From a checkpoint of a small transformer trained on Wikipedia.
Training: a variant of Adam for these matrices, 508M tokens, 3877 steps.
Each number is 128 + 24 x the weight over its row's rms, rounded and kept within 0 to 255. Layers, rows and columns count from 0. Numbers have three digits each. The size before them is the row's rms in percent of the matrix's.

# layer 7 MLP down (transposed), 1280x160, rms 0.179, rows 264-430, columns 40-79
033:106114096142130148125138134120141109068130155110144164133184154119158115138126113110128119142174097125142103120099151124
136:101127137121092147144135150156157157148144145158165152100107074148158142146100128153095131184118141091165160132135111110
007:118126136161108125157144144117148132134131111165136124109148150138106153093124095139114135119113096109118156121111186154
015:092128115165146121107154087122161111111119118135125113112133105136095105152141141097130111134119114119114098073100102164
117:150131100141134143111150151119111170157169146125113132118126138149127100168123144105150127136096110184179068143124122097
019:128105141126146163105097135130084124107159128123142126158066180147121172166128090162095090135102133153076170151100117136
115:116137093143138125130152111128118112113169166118163127149167159134163148138171140141127188095128146109121163146149122126
137:121146096129137105127174131115159142113156133117139111113138130101123126137151134127111089144125129166112101110130129096
019:143105128198091133145096115108176149095149113133133137128135137127121108108141163131157162108166167124176178116105144161
015:096103148105110137117136122169171132122141149103130112161116145114153131135140138137090188122158143128126159110164149140
135:125117132175101141134085116167099143102117145142125162149099138153127161112124153112126133127131091155098115166090106179
121:140125121137153146124142154163119098155128104172138104135157149113117103170145145106106094167134100135105151098181107108
017:150101156134082149076172137123142128122134160151142115123133140133110084105138097153085129118115126134163225120167155083
031:147134145154185114098120155148159120110117163118112084110108108101132121117140145139136112131170155139168152121108117145
117:114144160126142132176144125066208123122134111098159077173158122126162096111167125140127157088137146123131095133119111112
099:108106117206145133140125103142147133108134139114127130109120125110132112120136131145138137106120129086062147154086127108
042:104130146119093104119118140152170162132114167128118121085105155133124120161101118107137150110114175128148108096163145106
111:113124199180118114102099111152147111165135126180116118169136146143167131165143140134091161133130121139100132136118121127
029:135144166090107095128163124143140077117161117156123123127147147109137130151100098102145152173155116163121180106109082179
029:104087103143178105128080112124137115130124112161168153121108110151119145137097126116162127116146146136130145106120183086
019:090113122151184114108129118147153144067095157089149109130146131128107106163124123097109124112150125157130119151143106143
028:099139136150135109165154118161167145131129118109157149141117163142126163119130094130108101117143113109135145135117133140
120:145112157086133125154156126104118140144139110119128121161135109079141104106101120157142112098121117133129125110156134123
130:122155133138107106133127132147145133127114107130113111126114145104110136124106100148152135092132136107144101078141125131
131:147133095134111133166118070119147156093130115153119149138102108109142085107145065097108133164105085122155138131142140193
021:066088114126093143110149138124144137122164146117121145155129142140111182149103169114103172162118096117128144130104132117
132:138112086138130155130127088156103132128135157128122110149148089154121112159125094117103143117123117148098140111110170115
111:132137118144131152108120166108142151128144065099131120075116150127139137131109099109120087115113127131096111142123118142
040:119145115115145116131153112143118125106119089142149118135144120117134133124170149135119122135134123121126148143088117112
127:132085122104117096142155135128122136141098121097107115125117100121129117115107151142192156107130166170130149109153140090
128:135082165161100170171106073123071117137133118133115085164097139125124125114129151126107125120109126147109124165096109136
028:126175125118160124119103129081112155164145150153122141143133077125172139140104127112117128123139110121109145157122107092
133:107138117135150114160083137129149146161150132117117088142159088095114155146122208122098177133157143120109149111154116112
019:109153131144128119146155134133146111126154146115140138125123182133135145091156133148117194158142156129120090145128085099
028:130152105143162110111153120142095151141116149144095090105132166079116112124126119073112135161126081171134085111140098057
133:125163075150141108157119129094135119104124131147120087075142125159099109116127061167119142165132141110179143087118168123
034:109126133127121186120097137089139121114104145138110120104112079138148188152086120118128128104104110147096088112115132153
130:138136110131128125164106121146167118105151123163098126080163125152112164158112131162117105118144169087187145154164100118
113:132132118157159103100107157176104085124112155149156121092131160139096144139117128131104149112147147117148100156113167121
121:137141162128143140146082146163123141120122120123108115123105140113194115134147115147111126126118109123122110119123156131
143:116135111106110115141159137132177141159154112160094140117127148134134154109149111155101131061089139153123120110126090122
119:135136176098140140085106138118157134098070085151120122108148159134156145128151077108136129148186133128114097152112106150
032:107139117137114150124130133087148115127124144117147151104101137179155127112129125114162108110092124134169138120118147109
031:117134143116107107138085129107118128169157140076105131135102111092140091093144134127097118121129080157137132117110128091
123:133103110121138145123107116158168127115136139127122076103130139121210116106093111118157135135126135136115103098108108139
041:106121098177109149130191148117109095131162111160054101128090165122154134163098120124144132120111142136118155141154142111
025:149131137178115151160106131131096135118136121108075078133119085113079112123116168160130104144124124128129118139133144066
111:113152139177129153141095146138142131140094087115127117165117151114134147120107101157091137129139111104084130147120130116
106:130106075122166124126139088125134110131134081149119141111117130133134170130118106146139156112156171114121158163150117116
023:112171144135109116118125100124147134159141142094145115129143137085152148112134133112126128131139138104136066128153107141
038:122140117151111093143122117127143139119099148112141135139151120107073120154103118131115118146134101121135142138125168117
044:133173077093149114129104132109106174154108129132076123138136103102134130134135160114079115137127128123130121111102113106
135:124122141119136118136118147083171160148091115078121143153131102172124101128100130118140110134099097118150132114126108106
123:104146138116080148123145173119149108109146112094140125137136131152140126148145152144155130130155122104105167126123189116
018:166126152118106143136127169095174133113130126170118133120115120121138165116139128138101114133129106101176124154106121092
125:097129154133095128110118128123171127125136119119110114138165114099156106133157149182116165090140148099154117149116122128
105:122139114153144157124172156127167115108136099109083137138144105116113130134149090113124131139117123107122123170136109137
029:115154109145131107127122139096104112123180136114079155143116140146144094133192144126140102150131120110086154162115128125
029:101145097161125129144106125156097083134143125092135135081087111118148110161124095144129074149172104137122116129141117142
120:134090161150139151116153151130165168152112143102144120152085155102097134116105146137122129167131118114130175115140143104
115:109095153122109141118148154126129069128135141081165103073154134079134092113143080102123150096137124162131147162133146135
017:130132132082111107133151147174120119109112152110177109088113113117174121118127180131133126115147116109120153159113148138
028:192119123132109142105129135114092111091153137115142121129097163118147108161132079123101094150138167094128125157178119140
024:124110153132134162155161099097106136117146128145158128106124154117116164108169122111099099123094177146097161135141132173
104:110114134122120124116075120118123142106131139096150088103130169133126148123132130112132162126128145141114116108163102093
031:130101146174142111106097106142141155115107153088160123130112103105137098163145066118113140104139111092138121119144117105
122:123150140118113154165092117183123117090135169100107148126100092113112104111154095145127126097098130116166158159166111142
144:161170075143168118124143119115101150088109141082117097091140131135096086143109116121079126142130048145144161114143132141
031:117130162121158095151154132116119127119148123161130118153120122118150124167069124151143098114124111140099111135114082091
039:134119126130152131138143196112138126137124060141131085110123129159117142152124128151107138119114147089125171102136115131
042:129110144148075103106121094149125120145134116100177076105121126097090118137144136067113139112150136127120115116137155148
122:103149172135137155105083098126120112112122110115138113120110141160151128146115130123088088134142140126170140142106137123
036:129150082139085116164109119093122141118113129109137109150094118099061136175130107087091145141124110109092156123174102139
028:080170130158127121154118121157082167119181097128130150127130110166149147147146115147126146120202103134128114150108156065
124:161138140152113161123126174149128131122152132099143143116116147125129109181130150105060129147132096115136106109110172144
024:105132126136103103113151113126158132125102186111132141160150113127175110146110158131096137139159164150117108077113155136
104:131155125119171112117158138114156169158131168144160131108120079110124103106102081110117130114120154128107149133100087098
121:125108085144077104120134137171123129098141158103148115156145150124115161119130136172117131096148117140118161108119135128
033:133107118110162109148138096166156151129097117165134145132114119103130142144162150091142153077148102146140142179128110133
027:136134161123129111094151148149109126111117097096095096152136142123096128102143136148121098106134091147136157104159144123
116:101142128137144120151114116113102134109150128119120139140130162116128126133167142110157154099105159121112133129134118104
024:110143139182160144128129120125168129111159099114140112137112110136125092112112130134141143121130142061109162090122149130
026:142130102188111121142113081075130119096147108144099075182178118139155133128163094075146142121120122137152139104101148142
122:102094151136130149138091154115115083137083130172179131091121097106126125128163137140145146150129131134129169098116138147
027:125143123112124108172141121098116133102142132132177113131125122092142139134091146128157137132075110135101115133132152135
126:137163111159147126125138129096146145143126121143117140133124095114082134128101062132134103119119093139107128124178094131
137:126123076157112170170148142131150130114120136132118134118151120115123119123123131146135139096109136147127117130071125096
132:139118138140134125148144150109158100146177105096113119136119162121144118126163106161113104092115081102129126129131127074
124:126151084131153122134106072122145115146137140081081155121156121109165098178157105143116122097129099096114099189122109171
036:145151136124126155114092130069142128109087147143108049137105156122139111115115112125086097155154096160084108119122118122
116:166117155159114148122146107097125142169103094086101125110114129177145092114157128104161101103125112114123091145143111142
137:124124149142093127102070143148110092077147148105146124141151123101130146100130142132110171131155151111110129149137115116
021:068147131135150154121119143126130134099138146112105122156101099172117156086154130132117140108084119139114149180079118136
027:159120159174117119082153155118141123128085093124114129102133140109137117116138090114129127115118130129143138097108156109
027:131114130093180156142145115100121120117099109158121105134085130119120148113153169107091139139153163131103139153128112093
100:147120127145136120089158113137127133130151065115121155158090170133083127139086173116181118129150137124129137162133137090
028:124167101088109134134094139143158142104139129135152109154131113099135130168119115151100130109148175147144141122176092112
032:106163119129149149096107132132121112101116102138176108174098099099089093142137144110142105163115093128096155120099120152
112:106167114174112151179115149104104167085108147111148138122125156131087124152124117104112114117119126160113113104156127108
034:123111160154113113114143134123115117117105132146118102122157090111135120177145141140078168129128104108123098140139145137
027:103132119137099124107127146123178161136124092119130150175142140126125158086117122126121139094145177115119133125145133181
033:086172117141074157116143139121113091150170159150103132129113151166140135153164138103142083147127154144139141166165122096
032:105133143148168089132138154149164133105144134144115154130101149189096134105076155118120132137104094108148123095113088138
026:132096126124095149170122114103102144091166128118112138121107092129125161120153148143164154134136165171108141161123128108
114:124130119162138158148126175121175175086170119096132121134084105098115129128117081128121122129152122105092113087091158122
141:118107155108160160125133164157091158142160106145132108129113135116119154165114078171131149097105180119140127188084082122
112:124113120149131125104088145126125156131141133124149102107119087097141173127116105181131103139119128088092121157165170125
119:115182167146156140136139137131171111136097128074149131099140140120131109102138159145137087110108128150113150120138167115
116:116135140132131152134145075131138124134137137132137136108120125122130127128142131075105130146116114124124136123136126147
132:102155149168149131126077116145144131141143144176115108147129140083075108089169125174099143117104100117140127132149165159
123:173114119102114128135120169146157145102129090161126117184110183150131136132107152107097145122141074113154152163140126133
131:101155159123135123135147143129093143135115115086131132093111117123107141156135145108129168131140128110138138153130125119
098:097130113105145106097145156143125124109119118139141151126128107145132131148178135095105121123143164117134134109149134098
127:133180133130134137129151165088131138165137129120133094153127098109127152112132129108121089133081093127110125111108113145
126:107183122141123139147127135121128127140138113105132082116135133142141132133135091127086108093127108093123136133131116138
030:131108153119141115128095153148127171132135154078149151127123152104120092095159119113107094144133083111106131141128153095
019:139138128155129158094151144134156138112116137156145143131096163141105138152081160103123101158122114110091149184113158140
133:100124116130131125128133119135102077120105106131118160090157085104149094146154151102140113117164107102148160132084134139
120:148107175127115115147114156100140155134108142097150130103156103139101111073146148140096136107118136113154131135121123129
127:123152111161107158145141135169092152154121148119094137148128127112127124163057144144123108125138134142132191128122107093
133:170151088106083143150155113143156138148121133140114129137116115100128116160113132099139133141145129156151139094113097121
134:096100110148145137143128122132131132105126133147130126100137113121090162095130087172131130169134161125088116125176145117
126:150094121141120143138069137111104168108101113158143172081098112146105140150137135159118102116133140133093125123183137128
023:120138163156130119127107110156089125171121147138077112157135123085141147115145151124144162117143131129122175136118142110
032:144135120122101122132146125147125112066135109072149083140138124087127096120145159111150131142104117122148164160132143161
116:109162117127153153109142122144200101156085121121111129157138169108160144146162138161121113133146131126100149135134160114
138:110085133144078138162117126150135105168164122162159098145134143126129128155132139167108132119107097126123101113149116116
033:115067149152099172122142110150151142105115123138106133105099160144111116144147122103106116147137148116157109153142171123
142:121140103140102124174144100112147138171105143109109092154143123102164089159127148132171131116136106152099117166106102141
031:140115128121124136118142159154128144167181107176114088115105134152082112135135163089138139119162107116152133128109122130
120:152167112093107166152135118115160124121106082097135145123106125126137142143165178136142091074128103100160135134156102079
128:107135117159093133134125168085151170141110128216119121095165085113155182119147091137120113139104132117084129128139128143
022:135141113154125122130167150145158117115110114142121114163077155110157130129134134101139099157128102121101139158125148116
030:135139126100150129118139128104129141141122097137090145163185111080139140132127082148075102142161180151103108100122077137
123:145136112166154103138126126122118154150127149088131139107106155130113139111124135147110122134120128120124113107136127083
109:131107129134148108136125098116167091132118142134096107167116122140107128135153109119115105134138101117157139113078124120
028:117151121102134113123145152081114122126142109119151098157109120126109142134136149201107122126094108078130144159133127120
023:148105119183127122131124139102158138069115166179113074130127143133114128135098150155120123113111106139158161115128081134
097:079136097118151153155129123105157150103101118130081091121126126133151149085132114106147111140118103124132111166105126185
119:117112144125141154111159115160123102099159151126123141137099151086135139139133132163114115113157171090075103149139104121
026:115091131161144141178122132136165149105129119147113131097078097119102142115112084093100172108116148152120149134117131111
028:129124148170117112121091169132090123091126098140133146129091120086151174147133144139142156104120129152112145123161163090
026:152063155128140092104137092181105091136140126138124121090134111144089134151112092133116152118097143090135104104142093112
129:187112127125094112113101149139133106132139098148145136104136140114121090112115097183132122142138127122123122096132152156
031:145114123151083157139155145158156104112148172113147150140111143079139121136118118074138135111141096161121106188123153131
120:139145100136145160143154101130086123113131144118152155121126133156155126146160137121119170107122130135109128092168114124
122:115117130151126108148158101125158143093090131186095139113159146101117156122114163153146113126164156105112143152099115157
120:132119122116156120123100128147162123146147153121163113111111131101103134145109101159162120139131114137110151125131107101
136:078126114098119097136117108102102103143125153148098141134145129127065147108112141120100156137113114143151134170112157140
121:103081128128134146125121119103082145101124133183142115096144133121125157124107069158133151131130146096127099140186143073
032:098163098130156099128134120123098121167132126087130159102124149120130126123150114077113077142119100145145129150202136116
011:147139141117134133132103162098106131094117123110159086073152184117165177120126128092101121124092106091093147159107133095
136:118077111138084135121094103147172121134129154111106118102156118122098139112123103074102110106150144133136098128127155187
123:150089157136104131118129167109144130148113109106114152112145122155144143114114114143146104138186126071130131121124094070
119:096123155114129186155138174124155113139118113110132162099120124138115162162112145100127143100140104126154128124143112137
026:107175116167146128184123163113144106112122136116158127178083156138174111168145152159138106135108133110127172117169105142
123:097110163190112169150118125067120110135137116112128125121146136131122079161082156140151082064143136119130081130123086101
027:169138129179086142155113099151112129093115125132104099106103172102142151107155153160114120162090128096147115163161150113
034:105135116109127149101174136159100128146122100152120153089135098083063129152128122119133095121102113140134118188186138097
140:151092105150104101103135119133126101089134136117154142095141101148106167149133085130102151155138080125119124158121143137
117:150143154140160152126174163102134095160073098142119116147125122107088122124135138146152157111115102119140108137135147090
134:147106122161091146174099139106151131130105107104148098108100101139117117123134114136129146144116132151155113104141150103
122:116148112116124130158152110112123114123155103126094113113172070101096104122183114100145134121129120139116123163122146143
022:106146093147140163152095112099109093104138137107109120125128135122135114141148104156090106139145079087102182148115132153
026:136161141106110127141102100136165132138149148119094169127114111099154110112126151158160173110127111141127128132137151134
130:170134131086102154115143140155109122081141143070132147137126148130183092131094094150143126118130157104169121142143156121
119:134128136138138177169164138129147132133118116161096136079123139123133126088158137140080127084110148141132151168116141106
# layer 7 MLP up, 1280x160, rms 0.192, rows 265-431, columns 40-79
140:115118134116191121083142092110155142125101108099114131152140119146134119072111155138167161172121129159151095113105151127
016:108114134100140073090166113173127143106136135116103136118156135153101166147088112087157155133122145135135107121136133139
023:106121125097120083100154110117142130138117158087097124129132138171137118123091146094157148133132145101109103081129169130
115:160114121119106137128187106117137137127131138090144108101136199139139139081127157151114155153143154157085145118129145125
025:132096150109173093096179107099161145149129157123117136147110149187126120093075159114186136145129147102121101100102141132
121:149136111125149122123143104100115075148117125150110132150104153133104123182105164133145126157124120129117138119136114140
130:162121141118150090105145119095137095161162153122120132160140120130122129173158079097097151168137124101164105091158155117
026:094108110113146088098176105105133126148111167127076171151124167147133103120086121132142155109131172128125110068086148138
021:128109098092134086107148087100147112115103144128126123129165151156143103173080130108198188148136115145164081092096134145
125:153155121126123115133135118111134100130107169171143122112121149167117112095080102093135136173109141108158121076080130116
122:113060067120124128139162119100163138137133115158163123115160181126112122117111161075139147165121160146082104095132128121
027:099118091103133106107154090118145118172136155124131149158119161172119137128088145087133134130109142138131117104112122138
034:133120114105155093132168087141115133123144167102092151129146145141113098124105130117164148163139121138127091134116151126
119:121113109110137106149113113111114124105090176146123181137169194141133095167129149135137134106125130175122113133114150167
099:151107116132134121132145133083150106143076128119101125104157156163118091156126139118181154115125091124108081133095126141
037:148100116097180084129199094124119126149107134126153172152138177161110124121088117124146168142122142108162122094122167138
107:076127109126147123123154111100167118152142129108109112131091166141101130160115136072138124168123169136122131098156159100
034:100113123098130091082136104108134136160097146098103162165128176144101136120100141138160182153135138134143094097086177132
033:135091135075165079086146094101123153138121164108143151111134155183149139152087107099172189125124126151106122098125160174
021:116100088101128071107169086118142138112105137130103138141139120166131131116094100132187175182150126134126102084084132151
030:135120096106166088105146131125155115171124133128104152157140176153124135111094133128134127119134158140128093123082131139
118:116146146093174112120097122145123082143138147096134152142136134121158124099122100099092102147100105124138146103128124154
125:137107096110112119121162111110142088158116096120153169120116160130190124166136137112143127121112152130161129100113106188
132:132152097134123108127155108168137174130129145153115075119129135137092150119087122100184172141129147096164126104120140128
023:166113136076140097094151128148124115143139141114091145145156169150125120133107106101160153125143116134106105121105148117
127:118123140104154107114112104151126166089122126094157126120176131128108148165131160082106159126127134115124088131106139123
110:139161124132121094137156073102142157122113087120123185083105117164129115133135115125145133133111164138144082101133169100
038:160098133095131045139147085100151109145104142115111153107136158165163100117091122094158157131117121118139109091105132160
117:118119133106123107138134130134149141170084156134145093124120108085147152122103142105108205165072182158145116113103135140
129:089081115130144116124145103091114112144095106125120184117187110129077132147127088120111163106107115148127116118113131154
028:136099114101166068097148107119153131138120146158101154135128147147084125145101101139128158116117124134121095113081127136
131:102131064086164122127134129134157152114151115129180136132147144123127095133117122098169124135136144121134091134115109149
025:110121110093171087116139091138132129141083150125112158127132186166136102118082088111154124111146125127111099132128152150
034:140113128091159100098143099096158133129132115095157142120137181150093141126076129117150154132163131130106095132097125170
126:122125119095141113150136045124142129157095122112110127134112119186123107085086142151146128183131149167147084055101129135
037:102112099077155076087171083104145076126102124101089157143140151142142119129094123105162136108140156133144097115089142128
126:130143116093128123140125117131138081134171145154103122115114131164109140152099106136131135156179090120178160119120145153
107:159135130118201121120112118121111098087095129177172099140139148125104116128137130136120155157170137103137090104128103172
133:099108132103112132104130127152130120122094182104078141126137162131155079124109181104118132160112117160092125115137157154
136:109136092116137105106108118147142144150140130106141116098115100135149082136130158086171164119135117131128122124118140161
117:132124148148161111106117133102169132092122122120109119108120119127113122100103092078127121139132127137170073138105121155
033:123104105091137078162179076119155088139121143106117115138138178156131106119111095125165135141125130108162127108127152129
032:146143123094160072116164092147149119125105148129114132159149147144157139117115113110171161139147128125142138139127151145
125:105102128114162117087118116111152119102127164109117136156157160160163086138126169115133144124152150165121157132092142161
037:134126110078123089117161106112144124140129162105102123139153129167151094126045083107161147156146136105120120090129158158
025:113113087102127099075193106112170123154138146108116148106146160149124143123089104137154179143127156115121102092113112143
114:086128129124150117145128127128136130080105135095127088103140135129144096138105125130130186169137114148129097131148139134
112:153134132104124119066105125102135146130128116145138135125142110174107076156125100102115170166131114150168110097100147109
026:121102126111165084102162082118174107139125144131157135121141145151122137129092128114153144143123152144107090105116146145
038:110087112084144084112157108144134098119114168106106178157168204160121116145075124118160126148121138131119125084119155141
041:150119087096146070095166112082115116152139114124124139146180152170123129137115104085169124147143144090138116074107132147
122:119128110109124093109124123133152137147134192081142125094122114133138090124123137108160115121100184143171133152121123116
122:149118115124150128153117123109139112130130153087061132139193150147188109156124114116140172184118109103144096108158142110
020:121098106087168091103182095145141153085135125119138142153119140140108111110079132122160179144125174157104118099091142153
130:137058085108119100099167104164150147175129139164120138145130157158116119140113124088146153126127132114166135070122102129
107:123094076102138133108155128125149125119118168103090133139162144158107114127113112122177124111112077141118140116156150128
030:130123132123169083102182099120131145167152123103126140148110171163133143121074141144180122128148129108106100096129148160
027:118106079109125077083164093128120141126135167142119140124144166165129106127080106102163150120147136163141118073115159148
120:141088139128127110088133117129173138166124137128134150179142142155133103119115149132112128105078119178112084113132171121
114:143142089131126078145137111121153172111087117089168125171125152128095142113097147156143136087120117152110119122096142144
025:132120136102151078104119092095150111146125111119118146150144128179135087069109113097157171128131136145137089112114158131
032:144080119081157079108139094094131133139107129143111155148152135140142143135099128110151147119114134133156089104106148145
029:135125127078134066105146097122125087144124146118129143140125170172116102072095150092161145142130125128107118092113165136
115:137165113126108109153129135093114122106113169114081157155146146156087143131115133140123129175122124153124118130141161135
030:130104112093129098085164083122132077121125148165124140157140144129132140113073113110129159138142163122133112094063167128
122:143125099146152121128125113080154119128141144183104147148142153146112131155127107149156131122134122201118100135128161163
141:148120102097131126110159124069145116127139116120126135112132127108126119129109067129134171098131131127107085087113119122
033:147126119116184094108149091124111073141108144102126124134136115146135113130116129126179156132102136139155124099113150149
034:162139107060133106101163102135134120132138151154107161140136175152109124117066118120165161165140141134117144083115133116
046:111075124095147097097122087132121111136098129110138139177121192157130107115105097120161176153154144124089118096118167149
116:117094161118130101120112135153140115106098182109126146106112109122173121091118133141145145138074164112129103107116134113
035:124108103097139079097129080124132106124124157111120127149161178145120135138120106123182163126132155114132129099122128154
033:119105127096150055097161104122144089149118151148082134149153173122114116120091115120155138108113148105131111105118143145
127:137147109132129120125125128147143132122092175098099129119123168155098101123124149091147168117166108113122104129096110101
027:106128131090138107119168104098139108164125125123130155144168172142126120114100112125155143118105145119128149109097167115
115:141110116137122132118105122112117094164120135138124166162147189136179135152151130137185113131146127136148112089124200161
124:115111097117118124133150101141125082133084121106118103147133104129152113134087108140176152158139103142102151100130142108
030:147126098106170099074169096125140086162128147126115143143121143149110111122086151092156149139077148133136110066108147155
031:101096074079146057089118117103133134145126137129115175122137163144099100114121096111187142154109143111113112109098152134
132:136160071119118113152132105111155134127102121129123124128121096169149105123129106110120142186169137138148103089134162099
028:098144103109162091094149102107107126158136170124144163127110167143127133103074110101165149143117125111144139095107176124
031:140133132092121082129176123091116120142111111091132156127117176173107118104111142106166165141149145113107109105092155156
120:126091112091123114156122124072131140122128139116061147176115114104076101114115129153122171110137146142148105104158131123
031:133085106104143061111157089123131124138113153124131157136174139127090119116089112097145163126133182127140125122122192135
127:137130120107106108121119113094145087138119158114098179148162103135103124166114133160163154131107158135139143146131131138
142:140128108108136105143170107100155176174118160130126125143140115133097113120116091092087141123092155148148118062099168162
132:102110121121152088148137123080115113153153147108107118148129157162095106116129150089131168107095118153134097135110116150
125:102119090138154132107110073152111148119146127094131128151115162152152134147060126085124119133150087108161142069131121145
032:126099120098141067104188097109148112154145153122135117153137140153162127111082126135150156134133153174115119104085173138
110:134149092122135112168125119119171148171122155177127127109087127110135144131114131100116130146102130172126136139110141174
131:097093128131159106103121131143111107115103123124156163153144178188110056126119101099153140153132141140101133134125120123
029:114143123097113082100125081125132088151122139120124172138131153174140090111094118132177159153119140125125116078108141137
031:094112133096121084107161105115135108135122144145101144170126171158157107124103100122182142152144135131116126114103142128
037:121107113105138054071153107095106153139098124115144151135118174163127105112098112109161159125142150113117099096111152161
102:111142125133151125116162133134151116149090112149116158125123097166121117108128059153118155127183107136145124120133146096
031:145136109085123060110175100090155087152113163106108165150132174178120124120106121125128171125106133132175142099136135141
033:161073135109154099095175104104136127157117141148109169138105176188120116106103147098161141141168127124102103095114134149
109:155119130125151098099128125154154142111113194107093119088139156158112139135129124130117128177115153175132084150132176104
040:131110108120156100122149109114120120120119122157122177129131162178157111132089111129154147135143110104102105117128119150
030:086100097098134085102151080128143116123094149108075166130129178165114129136102109094173187138129132164095088123101164148
032:128098109110159099117157097134128105128115132154141138137132127135141126127077102129176165119136141134124108095104140139
034:137153122130155081136146084112138089142142134142144162155150140159122141095106114100149142127113099145132085133115167118
031:148111122112165081099185107104133125147153177129133130119118161169149114151086151104189161136153145114140114091153128153
116:123128110071158132107126135122178150100088168137150149105107178111130120151114129084132135146123104150120127139105097158
131:086131094139109099127104099107116148147133150092125152148117186133135088136124132067149132094172150135107096100084130157
114:142162115135103139088132122116104120117137178136110148166108144147113130118142125117152153134158148116179122106109098154
116:119133128109122104115143078094127104145124116109165144107137114136107130139080148121166114140090112118161134093128185127
108:133155118113159113145188123073158146110080121175155179099164149137123103117108139069123145138154128150123139133128182156
142:148158126085181122119152126108170164115117148143141169153156151156134117096113116089116143130088175080100129125094127173
119:163077156101151122117119116117103151110141154165147137135109135171148122139128084137106150126104117096125122105154157163
126:123083154102157128140125102079134153098085127128091172166109117117118130139123120125122119150149101145139156127120118135
106:109103119133149114124121101128107118171110120150134127124139168118149105165088140108153116124133111144090104112107155168
130:121110126124134121109116122158114167136091206114095174117138135180090083079131126124226133115138115151147132092138141104
123:125156122141170106147157125145106102159086120175166104116128137117131107124108091094156142118125100111134125095135130164
034:161108135104136057107171099135092130144120145122108180130141162164092132115089099134163155141108118111145098117108128118
023:121113111106169086098156098116108125162145162118091160161151144172107125137083145133146162116119132144141110092122150155
139:075123116097110114112149110119139177121100160150120156167130139104101119147125159104113140133098141139131126125103109105
116:083148126100176105123127143149112111103127188110156159130158165172133113109129084040155137115165154145157141140121111139
130:129128124117165088139159122108162125152048138132146140153108131152133150124116142115103157175118131157107096165149140133
130:149099113127104129161149107080143133151129099128142170137138096133158126149075078129164128111102152156133146118138112145
136:161151107118127106109120119102111099154151106149152129118172133128145109102122070130120153109154114143079124091117106152
129:144118070127101103157115131123121106118134120146156111148138134129130128151118119126159157135134164113197104067141126111
033:138119096096143072127151099105138112148119153112112178147105156146119111135139114120140112169121163131121122118116150130
031:117113121093147115101141113143093115132127126130088145139122161164099096109097113112138142147145148134121096087095167154
113:093133136140093079122122132130181092161131143128109125104119150119178113177123106077161158126164123118098118088147173109
148:084140111068183122109178122144125123138095102118133160120091120131136103127117109145139122155106141104139083099141100142
036:100086097081170097125146108149114124116145150138119110170148147138133109155072101132180162134154183122133089092116130129
134:154149133132134114111144123174150108065146111085165182123130139123140132123121141132120186146130123141074136111113161160
030:146155143071141073100134099126128114147113162170132124165128147130123123115070136102162163129137163134113122107122156138
117:114075147118149109135136128148120167164104202117119131089108175138119111123101132105125141124153128182123112135100150143
133:096122110124159113127140128171103086096079126145143070112150135129113073159103162066168114121140116144129128124138161134
026:099119113122139084093171101104172125148118170139110129130122132146112106125069099104158135124141136110106103101111157139
031:129079099113145082097149096131123125150126154116147158133161165186124130142109136114127146152140168127131092076074155140
118:095108104127133119136095130122082140162093152143111150113169160127134099117127127104108142162110146119118109124103094128
112:103121115131136082119142083114160121130137178127107120216105131180123134120127162114134127158129066135176155086135124114
029:103097120094149078172190080106125137106122162108118161138128153134114152145087160144161151140132128100138106087112109147
025:101131105097133074115169065125141112122109179154108148158128164128114138133071095126146170117143143145144125112104130131
107:127126114133142134112127126104170130100131130123154106117110120124152147141133121140122164111115122159124118115073167125
126:152072109103123126167107118133128132164065152115123149132141158155121083156118123135135115156137091157113107099120187141
025:121116090088129071119160098105153125131103144133118136141145155138167126114075151120136138131116125119113098083110170157
028:094122094133131095084139096127154127147138145119133169132109181146128119137088098134172162119152155144123113098084138150
028:122129103114173071115156075112127126141126145120115124114115188167135127124069120126127156145123152138142136095099150152
126:110114096102134122153118124145127140113093121116106154169136120115141110123119131070138122135114110136112118108124158125
031:157104117089186103081151111105140099132123125131145177145147144168112101100074121117144155169151155098126116099108130138
116:106127130079133119138135121107151161109123151135149096103123109118185124141121115125109182143123123100100105155122120157
112:144130112123150094151133142150113158103108130114126111094145148149108114132123057114125178097100109154143076114129128183
123:123121109137123119142153128126156176100126091127106169100135156162108120123151090125150154132117138144127079124073115150
137:118159084140145091077126115139111099176113123143169143097166147119122096102127102135120143125146138158124089094092135133
117:109063116115114114133128120146113119146117137154132164106170120111087081134104108102155120143097111153192137112143164150
033:111094100087135086096140094144133112162109123118116159166138132171127144103081121120173145089144158133117080127090162136
020:114114134098153068077198109101141109133156155106104163135130149133122117089087110128137176123108159114127091093101151132
135:111085165129118127123113094148134118139107150167145141123161109126101134139120103100150191135133154141118118126135112146
123:094132107120112120156107124146112097150155156140109133122112105145106140112118101110167141099154119112123111112140118144
115:098099101113097095103174123134154087157150137128142135103155093120123099154106146141137121106173114163101147117166155124
037:149141170112175097095130105110148123145134120146118147158168172153118120123076138110109161117158135109142127122103120110
122:116108162090133100150163107120192162107137122115117165126089124116105127136156122098129141168137155108148084074151108105
028:136135133101156088124149110098132113113114161144123142134163148169088114131100094115140166117119150099127097128083136144
033:126078119098162085119147073122137110097145130107097158157114168144112125123127118157156148132155122158136086098078134167
137:153138108104120114124129111154125140147124113136147111140112125168146116099096156140151104161140178113165136091114153109
112:104082131109128112128106138094120111128112128120106131142116127161136102148091119096130127107093085158158078128132158134
134:139125152130122111143165126131183152089122114098132119092122125142131115071072100125150147157141148136126124113112144101
127:090140094109127126096144111125109078124142131132088147146152114133150105125121145131154132100109133126173143088111140151
030:098133117092150066095155123127123115123117131141123164160124184160115112150087099132144164120142162122141101091118153129
032:118114112100136088125163091096156099121129151150120165178152146144131114133083140101135139180125135147124108093109166130
126:098130129114150122092111116133128125127142125129091173114115118152115119111136163136170126158122097119162135092134112099
119:160156111089111109094125137132144118149100120138152165118158126119099076108115102083119190127094125143183065130071150098
128:148170138106137098094176131162096111118133132135139153121142105152107141176134106155114180116139149120132137103108148162